From a checkpoint of a small transformer trained on Wikipedia: local attention windows, hashed n-gram embeddings.
Each number is 50 + 12 x the weight over its row's rms, rounded and kept within 0 to 99. Layers, rows and columns count from 0. The size before them is the row's rms in percent of the matrix's.

# k: layer 8 attention key, 256x256, rms 0.11, rows 89-95, columns 128-191
# q: layer 8 attention query, 256x256, rms 0.112, rows 90-95, columns 128-191
# v: layer 8 attention value, 256x256, rms 0.119, rows 64-67, columns 128-191
# o: layer 8 attention output (transposed), 256x256, rms 0.114, rows 64-67, columns 128-191
k89 110:35 41 38 63 22 54 50 42 34 66 43 37 65 47 40 65 62 46 44 43 59 56 38 42 36 50 60 55 83 42 63 56 41 20 61 39 44 33 58 55 59 68 60 39 50 24 52 54 68 46 58 41 55 52 50 46 42 39 54 57 61 29 49 49
q90 126:40 56 61 52 56 50 50 52 43 57 35 42 62 46 40 54 43 50 51 63 55 51 44 60 51 35 65 35 60 55 45 43 45 35 53 43 42 38 39 50 37 43 78 58 33 43 35 45 49 50 47 65 59 58 43 60 51 66 59 36 58 72 32 16
k90 109:46 54 56 52 51 40 58 42 39 55 47 44 55 39 38 47 44 51 56 53 45 49 57 44 43 42 56 44 35 62 76 45 32 59 57 41 26 18 63 46 42 71 77 49 23 38 41 52 32 61 50 66 60 54 50 69 63 63 54 47 55 32 55 46
q91 111:43 64 46 64 52 42 53 55 64 53 34 44 62 56 59 49 65 59 35 46 49 29 46 46 46 58 41 41 60 26 63 53 51 41 42 40 51 33 33 70 55 52 68 42 50 52 67 52 48 54 65 35 62 46 48 71 36 63 55 63 50 51 44 44
k91 109:33 45 41 59 47 33 62 54 30 33 64 44 62 54 71 68 51 52 43 18 42 38 45 70 56 45 50 62 51 37 54 38 53 59 42 44 64 36 37 56 53 64 34 41 51 42 51 54 59 64 55 47 63 61 63 58 48 59 46 43 49 62 48 51
q92 123:70 52 57 61 46 61 47 58 57 50 55 43 36 65 57 50 34 48 51 54 31 46 73 31 62 34 50 50 44 70 55 45 48 52 52 55 79 42 45 57 43 26 42 42 30 39 44 22 40 40 41 48 60 26 59 68 59 42 63 38 61 46 50 72
k92 106:52 38 42 50 48 50 38 49 52 40 46 55 37 57 58 35 49 40 49 45 71 44 48 42 49 57 61 40 74 50 09 54 52 40 76 47 50 45 44 64 40 56 37 48 41 34 32 47 65 52 24 45 57 52 54 69 49 45 64 49 57 46 37 42
q93 122:63 41 53 59 43 47 42 29 56 45 62 31 45 87 40 59 62 47 38 72 39 48 54 57 20 54 54 59 72 55 39 64 52 54 38 48 42 68 48 33 83 36 42 31 39 45 54 49 36 40 44 58 42 65 32 54 43 74 63 52 41 52 28 17
k93 112:58 41 56 61 36 42 27 30 37 50 50 44 44 57 43 54 66 30 40 59 53 42 56 57 43 59 67 54 93 53 62 72 64 36 42 39 57 41 51 57 52 36 69 50 61 39 47 54 69 52 44 41 61 52 47 57 52 58 53 68 46 71 30 49
q94 136:51 54 57 46 67 34 43 35 51 42 38 46 42 58 57 45 68 53 46 46 44 57 43 66 43 35 53 40 40 34 67 53 38 51 44 57 65 69 62 71 50 60 66 52 32 69 50 34 46 50 49 50 63 38 53 53 58 50 60 32 81 39 72 52
k94 110:40 38 40 61 56 71 52 38 16 60 38 41 42 70 53 46 57 47 32 74 52 51 67 32 48 58 73 63 49 51 53 48 61 73 40 60 32 45 40 67 45 64 26 60 42 41 41 85 28 45 59 49 53 37 41 52 50 64 34 54 27 60 38 52
q95 116:30 34 53 55 59 86 44 59 48 63 36 74 61 39 31 55 48 49 63 53 61 42 41 55 33 45 55 27 61 31 75 68 48 41 54 53 58 35 38 36 33 56 55 59 59 39 50 46 55 44 64 43 74 51 69 60 68 46 44 40 52 40 73 43
k95 107:60 48 61 50 67 63 62 45 52 66 37 70 55 64 35 44 47 51 52 38 71 51 76 35 55 23 37 60 30 39 79 52 42 57 58 50 58 55 49 65 39 66 61 54 42 48 43 60 60 64 65 52 51 37 65 44 32 41 57 23 57 39 33 58
v64 107:47 49 51 50 23 57 58 53 63 52 54 31 44 55 48 53 31 44 36 43 58 28 50 46 66 39 57 61 43 52 72 55 49 49 37 40 53 34 56 47 64 59 40 50 40 76 61 44 52 39 50 59 35 55 45 56 53 35 58 52 36 40 60 21
o64 101:56 55 58 41 55 68 47 48 62 50 53 37 51 44 59 81 60 69 44 63 58 56 22 46 49 53 23 29 82 42 42 42 55 60 54 38 40 49 55 47 45 49 49 49 38 38 36 51 52 54 66 51 57 59 48 38 40 54 71 57 35 51 61 67
v65 112:52 48 43 39 39 58 66 60 45 48 37 81 42 40 55 32 45 47 61 54 58 53 46 45 44 58 38 68 63 57 52 37 59 50 54 15 37 48 58 76 55 46 50 37 84 41 38 50 49 44 46 24 53 49 20 25 41 51 38 46 56 57 46 64
o65 110:44 44 62 81 58 73 36 56 72 48 56 54 82 55 62 44 46 51 67 84 40 51 62 61 60 53 50 56 64 54 55 40 23 57 57 66 54 60 49 42 33 44 47 75 47 51 56 63 71 61 55 55 48 53 70 55 55 50 37 63 41 48 41 35
v66 112:58 70 51 42 59 57 63 48 50 37 01 41 41 57 40 38 32 56 55 41 56 51 35 51 39 33 46 35 53 60 40 60 35 35 50 47 58 58 40 45 51 58 61 63 46 59 42 63 41 33 42 51 50 56 29 33 37 62 44 33 39 66 39 38
o66 108:34 30 55 52 43 37 50 50 54 58 59 66 41 37 58 54 66 44 55 48 58 67 51 54 54 47 59 53 40 42 44 40 59 62 58 50 32 37 68 58 74 67 45 43 32 44 70 59 44 62 55 36 28 32 61 41 42 50 46 65 55 26 46 56
v67 102:45 38 59 52 31 39 84 45 40 52 30 46 55 54 54 62 70 57 47 23 47 34 54 64 62 67 46 50 53 41 38 58 61 54 53 45 56 45 47 49 35 32 39 47 55 61 44 41 31 50 62 50 53 54 35 44 65 52 46 46 47 66 52 39
o67 108:66 67 50 24 62 37 41 56 49 43 52 28 23 48 15 76 48 55 53 64 61 61 68 38 26 42 37 44 68 36 69 40 31 55 44 49 68 57 54 49 61 56 40 55 47 47 47 52 64 55 58 47 28 46 62 56 33 36 65 48 65 50 44 72